config.yaml
n_layer: 10
d_model: 224
n_head: 4
n_kv_head: 4
head_dim: 64
d_mlp: 896
vocab_size: 2048
activation: "relu"
norm: "rmsnorm"
norm_place: "pre"
norm_eps: 1e-05
positions: "rope"
rope_base: 1020.0
rope_fraction: 0.75
qk_norm: true
attn_scale: 0.14
bias: "none"
tie_embeddings: false
parallel_block: false
extras: ["some layers without attention", "local attention windows", "shifted keys", "gated attention", "norms scaled by depth", "capped logits"]
init: "uniform"
init_std_qkv: 0.0224
init_std_o: 0.00469
init_std_up: 0.0224
init_std_down: 0.00251
optimizer: "muon_variant"
lr: 0.00964
lr_mult_o: 0.926
beta1: 0.93
lr_head: 0.00498
warmup_steps: 62
schedule: "wsd"
decay_fraction: 0.692
decay_shape: "sqrt"
final_lr_fraction: 0.02
batch_tokens: [8192, 16384, 32768]
seq_len: 256
doc_mask: true
train_tokens: 103500000
steps: 6100
dataset: "wikipedia_en"
Each number is 500 + 25 x the weight over its row's rms, rounded and kept within 0 to 999. Layers, rows and columns count from 0. Numbers have three digits each. The size before them is the row's rms in percent of the matrix's.

# layer 4 attention query, 256x224, rms 0.119, rows 0-57, columns 112-223
113:492549503511530488461497513513493482490504508476482506515497446476489468453487503458477519495530496509516503478492507527488500534498521500498515553473531519471509500490500450505458507468497530493500473509462518539481508526527485529518547508486432466496464509479492475504503495518531508484535510490521516458517480463529485463518511548482
088:480498511528477516470497515474489534472503502493538497498491536545505530514469488521413512540528461480531536520508489510496544460558478508517494495495499487481513516525470465501502524475456507507504481486487514451492489543496551535441536498478497529524504517481476482505508523525506524481513493485541458459537498480460472445488534472490
103:515485490501515538521488494494483522447522503518497542498463478477512529496530479514545508485534546527464435500472484483507450473491519509483481519537474514560538525481492529484479485490497489473507498486521454511513505469474508471519491451501513492523510510468485505471513468489424539481466502488469488519482497541511535511552511468527
097:503512506483460494450485431505448475480493495533514471553513519516521470545501484491497486476469463436503514480494500508539515497498498458501505504514511524484550473473495539536500461473523483494476485539518496479554533502476491459542465484497501509515467473498506502475504525504499520524500509461508537519501495522488533511486470481537
089:501474475489462449525480499494511471464484505482503523524493527551517535527495528504495494487471488497479509516479474508494495482511477518527470453499495487495495497544499490465503453485472467497495499475517480462545494557416494478435501484499536519471510467533475479531464501509494465495455476506480525519504502487486498517502474518510
092:498464476519451487470507505493482492492461483498488474500475495508511502538505498532487487450482531501519481502469484515488542530513469497488497503548480491527522534496502540485462508505509556500530492522483508481502506494461522496578465492479525482490504501493468491488500560482492478528457434511513508481452486502510555531497525496509
083:538509528467551514478521523501497485449523484486506442492446510528466505477514458516507482513514498479487466545509501466504504453485516496479524487509449533512492509500459494543492492537478524500520498520514486504442471483488513534526447547507499474525488492537537494516492483497516525467486514529546500479455511493522494482473476489521
099:514519465509506522474499518530513478548476555497479478463507541505513480474554485450510500526512479523504497512505525517544471500497501492507510494475516499443497534486521484465448527518540525499486516493515513513511523484488475513474516494493473474493502499480479452550477490525540477552515538509498536495533465458517519466507502549487
104:466505524492477504544468518469457491516514494547501491488502519467493513493556531552510490539501464477458510484477490510458461504455478516500493509547486482545497504500509529526496534458493491533464501513511485506496480524508467515482492492531504523485493504522506525524444465487494455540461476487492564449559492483484476529506434473519
098:482490504528504476516476515446488503507491493499499503522496484501463501484513456539520554569513520476495537499482488483499493471458531476497506487510519539498512508514530490467470526464513500445485487513453455516515529502487515531447501511480480457485515493447513459458527486508484482519538555499484478464546480489495477520493527454484
092:506534505533461517518511490509484466512548518506502469488497484444468466499535496485490495505546474503490459491513492526473454499474459502459506513501486488491494497485485462510511507496550508496492533505515509511487492452501518502506534531478505461480501476504468514534505533513534502500494535538516463493519489459521479485490491484534
087:488502487490500487517490479464474479508501533497527506457459513478500492511505495522544539468505459500451489493453469512488494534461519482549459467497464472491563507501538457503494525499563494476454523475488470531520489520519477484486452478511435529487503501522507476480502427444504488473493528473462533504506480522516503515525508497503
101:489504502524508516465496547515483478494520483479513556540524500498475541483523535497510447515468481469515512506505548502472518493510513458531530561530517487486483482506493469513550498520445484547490472490492508496528461474510474497521505498489511479512502498540491518479434516523516506495477483507498491507508493508513484445515532469483
100:492537522495505485484488515466492485521489505494511482478499486486501494476504485495473495480475469518483501470439515523507481544488528511516516510492460537509497515489500497513519505498532504505518482473483504505505495548518528491498487506507440501489476556513533463566528476473468492493484511450510504495475473509504493502509527518484
103:558513491497479511483478466479503453513504494473476498525497440438516494526491476520448525519523507493501437471525520504430486495504528509493515465507555506514473502545496527477494495490457509489536491510471517496484488503478518496514502516517503498456487537513485485510510496486473537502491494522558458494508515500507517484524515501479
108:527531480525516478490509506470512479535489497512517516526503494544459536497482473531524558489485507496521508507500512488505505500445446509487498536497512472490509486471500496484497494513528470507508474469463473480481515535459538539512524485515490470493517515525462492532457503466516470467499490509547494475513479468511489498538517473515
097:509450481483496507519464508499493515494475520528492459457499491518548494482491505495488501465481531488514492458545503510496530450506551474519520499457520457530574513499500502477481502466496515495500535507518505506549527505516519480494468468490498464496500522513548451488525492508444488476497521495543487487475488479441487476526490536492
111:513472492491513481498541493545524537526496529499479522482516472543523463481485505495523462503508512493485488472504497497476513481542495482500517460505503491475534501585527533512541468525498509499519444478508453522504472487449488506483494502470551485529523515493482475491476498496518495482511501486496536542495551494512567478504504462462
095:507492501524516540485481529507449514439500473515498480497532492540548550489469504550499536504547489507500484504449480538518504479522506489480512531514480527504516499519492498494529507486511531499525545477510495457477473504529519482538440502513496515498482448512482519490477467488527487476474538519496450511478491483508520536514508511504
104:477526519503484467506501547545449509501533475432513492486508509499480480447496489491531536479533492489494480478501512519511522451487510490492510521496517507535565535492485554554495540509470503492536492505515487505499481518524512548506491480493504484548501489445498507449509531511524559449520520483512473515501517466491475436484475485460
082:508546521494516499497485497492474477474516497509497503541485495464485524526463542473455522547496492525487552482491500503479524490491484506492495511511504525516479528549506508506455469488459504490501484502456495499489529527523471526472561495544515501523453492532460512515458543500485506456443525516460492491505508496511457517502503445505
111:505493511513530502467526477491486489495521551491539473507477500506465485462511503512530533513500494456553506500483529493492493497453515496502501492466461525499489527484450460494499520459536483502511470503475479476458505478520530513517485514494441495524493531493445499514491499491526480493526490490465499465535513440504456492485529522503
101:484499531457533531495441518504483495522540493446494495506511461495488519495469478467480511481475503498481504459515459462477485508513474501484528516504472548514502482480533501484502503480513524480485474503512489515519498497468540532491527532527497502508544516492456512518484494545539498505503490476489512507523515471516441475495454504477
098:485530535494498483499483490527472480469470484553490521474457475510492484476515518515521504474510513439489490474520456489509483488540496463510469486488463510472505522523523483534464478534485518519508480433480510498529535502468519532512509518499527521536470491494514496501456446489494489495487488546473482506500519484495486543528527486499
102:550528507481521524486536580506498484491464515505454518484484477504508528496502450515484485467527461499506493501543508497484436537476541497522527461486501501467487504497502522523495549452480496494526520478455484448499515513464543466524472527492512514479516515506502511475526502511452509483518495475526479473516496520476489514457457493502
099:559521515518487466459517451522544527524511486509561518531506547479502462447491494520510502510488517507516516509434466511527512500476527502443493489525452516513517459524463496499517509471515534499544520485500529498499481518533502487491502509486545513548482490486498502487489530480498519479496504543493508508519532506512508477492524482480
089:481524486472482516490545479530518501505500515465508484453490511492493445502532519534536506536490519499517488556536553515499517477505501521505493505508477540456512500498490510525498514511421527513500540517534519527496495481553484506500463493530487525492528500518538477498515466514536489486496563541501480505509465556531449478458491498486
098:501467486484470489436433467504517512501523496457543491516488454509519512509479482555482543534523507505498475533475488480492515499501474483470547506484540467505494472474493510500476503499536521522509518516516539498494482511497520506492499494519499503492511506480495517454504487520450520514515509496504497528510500469498500467488511518466
100:550532515521428472523478478491481536487472509463449523520494560494478495505470503506493449500531475513476506503474524505509488500473481478497573507523522519488495496486510486493505518479516498509533543493493448498467494493460489514522477491517511536471535490474503489506558465521527486486548500486514510494535510514495501495508471498471
098:468552460480494550468500475536481490460466484556509527474495478515489524476493507526538518446507487520499515493529504465513511525523501478517482473519463507460520506503472519493486478492519497540480496534489476485463499488506490512467531505501523446518515519504507498538478508513500529478484484564449547486534471522515530511499517482535
097:534489525499487498531495511506497525492551527499460498506539511483518481485525476477496509548517489484503482514519505468537499484528512462484503498473519478487517482511505518478515451467509501527461488502521542476480503480522549497474522500482542520508507500480502494555455495510581480459540472504521500544515451527478541503475481506458
103:475521536497451512527487478495531468531523503507512469475530514496539507464480485528499504479501470518509504532463548461521499525499492526516512517498519520500444513474487455519463543533488496493498519554517497469523462533535512489493487498491511523532526519489507507532474496503547509465502471526530477488546511449515546539480509501520
103:494533521501497524477472485576465478429513509486515498518524521508504472525482547481538522494507495489567491509468493470512481517516498524524495480529503496483534500490461516465521528484493489490469527452493461475492494482524503559510506506514488494508554460541517490510495529471495485458493514522459472497482494468474438488508487482480
099:461493490467501455489472484475517514489522525509509537526511447441521469493475484573503500500545478491537519500535502537514484523512518492471521509497506535473527505537558543511507561496483557495509453544501502499552499507508455476493455527471492505500481518525480525526535482509527475498465488455479499499522530494476503464480465497481
097:514521489439506491470482503535479492584528500484498495513506483500486505445524506504453495474509487493503471488551534508532492526488508484531527499479545530462467512526528534555487479491466496476527483471478487475491512496502478528478502472502467504508511497470547486500457503502477461494484509519511493474479547503456493560512487437468
105:475508495493509531530525473508522489494490504477466506513530496525488506504562477490470505487486484473516512494490481478503499522491507497503491554492503484459497471530468558481520510525513493537450501431501513475493531462474512538492474508500482480548480495513461476497488489519509486479507483488532473499478557514493443557550510522520
102:486460493493487470486499515485564500477489476489485509505543497479500516509487532513507513528508492502505499501506546455475513526494479490542483435518492504520507514495488520495515462510504534504516512525542535468497482478487516489457500500479496496518536513554524492489537464495492503488469481528513491471478507461494522514538467490446
102:529502530496517488495503493463508505518510483489525511494522467522517415480454490468484544502509454458512515481511492514537487471506526486539494496485529499516454524526531528470482527528489516488504496470452507482535481542479474512533471492473501511530525485437457488535510534525506479546509491472516492496481538526478499522487492479469
098:466485492505495518509499476478515518425478496477501511520496526460524502524475505516515549509512491461508535509535519497526483534510497487420491525502467500498498477495552545505520468460490517556484450474497530520538482468510506510515519488514556502505529536493515489481521479491468471523465484510531502456483521460473476496530473528502
099:457466524520510512543453508510469484512503481498503513518452477531490501492468499526517504476494466514468508512514491521521497506497456500508445519455454533523498502480491498467476491495511486541517490465470505465533526462480493465440452474511544485480486502449472493479471519549482464500531497528445522476480509499494483496481483474511
102:518496493514525490442476505505550492514532550519550493480511491499512500487496487499468506516516523515531526540498528479493487480527520476505505463497505483531508471515486439485457480533495527483504542524473515523473523507518566519460495534475516524501517500527479529537504519462488520528483512512465535520505493516445503466526531481536
095:520489535507510460494490476519506489499503505468472499525490483557522492462510526531500550467492487520532484511501518555503495465477489470489483478488483515515516481457508515467507489532470461505511492480517514491487473496515492476534500491436514522473487512443473502496493492458487478513502506501532497548522531509483470520462490509520
093:531472491476515504501507482541467498515458484511496476555479533514490499496455483504535510491490494509534510458471468524503499515500523501522489480487486508505513480473553498503544482514517508504475509509489489477514511483532486507518492460430492509475457513503545487485508516510496512495493542489444478504505497464521470454516517533455
100:450496513509480531502525478527467456526508468464494514494521475531493514492521482512502514504460507511469476526473488491520501502512476519471514484497496483513501507476546499484467480511482484498504548486480495480477511456538503526532521496490509473537519531486448521451518463481531548502552494516463475479499542532480453465497491477514
100:463534488503476499547515516472472520486489506530518511424513522489488507465470513463492556532472511461503523458505470524489497473506506481498486503539454517513487468513500544446528506485489560463520555502496508500538484533488468496456498462475483501512500524524535501490469516473461509474497531497500504505493494488504511478504495472496
104:476455492510468484519517523509504491490517493521504510498506506475521509513540470495506507521488550502536454509510518515497515503525560497520481521514472481487508494496531465468488546487451509511490501505485494510496503504508447469532536511538529505496501497519509505526511464528513507452553537507534494492521506493483467531530530471491
095:581473532506505486485477477496490514525465474474494492484480536472516502522497516479484527491536502529534524554506465495481508483468477509532468505481522491521464505501527505543447492471506500436476507501483501541451534512498489465481483472518487478529514514515506497555448513522471512479527508464526486476530485510495515500482468502500
101:537513504532497447535453479537530500489478510458482497506479493505467549460519493540504511483518524513504498481520521510548523499540505478531544513498509445504491480511502498463502480511533497474548530501535514507474537471473500465564516490496491509515502507522516489494548478475491525544519514473509465486502478483508474507518488508503
098:477492466532453507467520506522490465507499494501456488469508553535517468480505448500491518474477482480509464502456481536465479527523471458502465503486493464450510484513523495490507504441533476463492490530508536540534483524514511480508509479481458478572480479476478468504527514504526495451478478507527487489464495482479514503500485520520
106:495541520471496550484494446570474528527527509439501513516470470466477528488514511536474487484498518491510514531452506546518518510517494514511502483479491465450482502490498481519510437487523461479471474489473508483496522555509518500510521555474501537470555526442521508504496533523473497504515472479487491508499491482479495479523535492514
103:482506473506499444463458513507474483482506508514564480508516482466498544491494492485514478542511558480453474471499476512499528468497508518538480471496458514475464469515508469486477497475523514500446510462581490527490489502482505503538495506539502518521524516479485526472504493471535533502475475491532538449484507508511472508490528509485
094:511497527482502534517539548501558478485511481518468492501514440490493513475492531511526484441489541520510477521531522544485497482511510551500514513482483500496531513468474502472506506492485451490490502480494516482510504479544515492496474508496476532496548513486486479543529523523455480499499523524499511551472497496495501464526477526497
092:490466534521478488473479474498572490473483488502495539497494442497469496528518475508490556537477489495553469465532457510510500519512488482505526469515492521520482478509483468512480498479509523513498501495502490478453499505481518517508479479498464441479499546522496503492505488521557466516518496542529501478480523534533475510479501531540
105:488552519474496497549469490452532499478489498520500498522493511509478531493511520491488491516562480531527524522499502499503480491481468488489488505515504525509483475541501449493506497503506483496469477522481522483527441513536527512496478507430487487549516461483521492497508489528520479478518496551535503507492492497472503532506529478504
089:478521492450518466470525554497521514479499507486509469513542535481494515458488489466490557508499505475549514466489489513487481491490474506498509481493504492471504532499472503496491482512517492512466480450517543486512494516492496494510493465528505519471447506483496497544528466465483529533504511495469502476479508494479492527501470482543
111:569493521482512448531441507487525482483492486537457511495505537515520529500488473531483514482506489453482494514488500500457486488511490456500449496471477491494474501477488507470499525427497486548498472464540499509533569508564445535533493469480523514523489483540505493522471466506527541465490539515531461483541499515511509483424521479550
094:552470537518476484487489495447502545515470483496504525527464465507462461503447503463490477482496494471518511485536489479480501529483512500526488502522505521463501485508484449501497501470483490472501502507512492513496496476561514545522487505491548471472470512500463546524474496530493471521481501463505480518468514460476484575412476556459
100:485476476528515492513434521471498487486508522497472472461522506506514529537504516490486525517511532507529534499490485484452481520485519470500489539552496482496475476507451494522478501501521506531522499522475513481527490552491519531463476510495479506483472483510504537495493481475484500533502530486533505457540519508481440490503513505496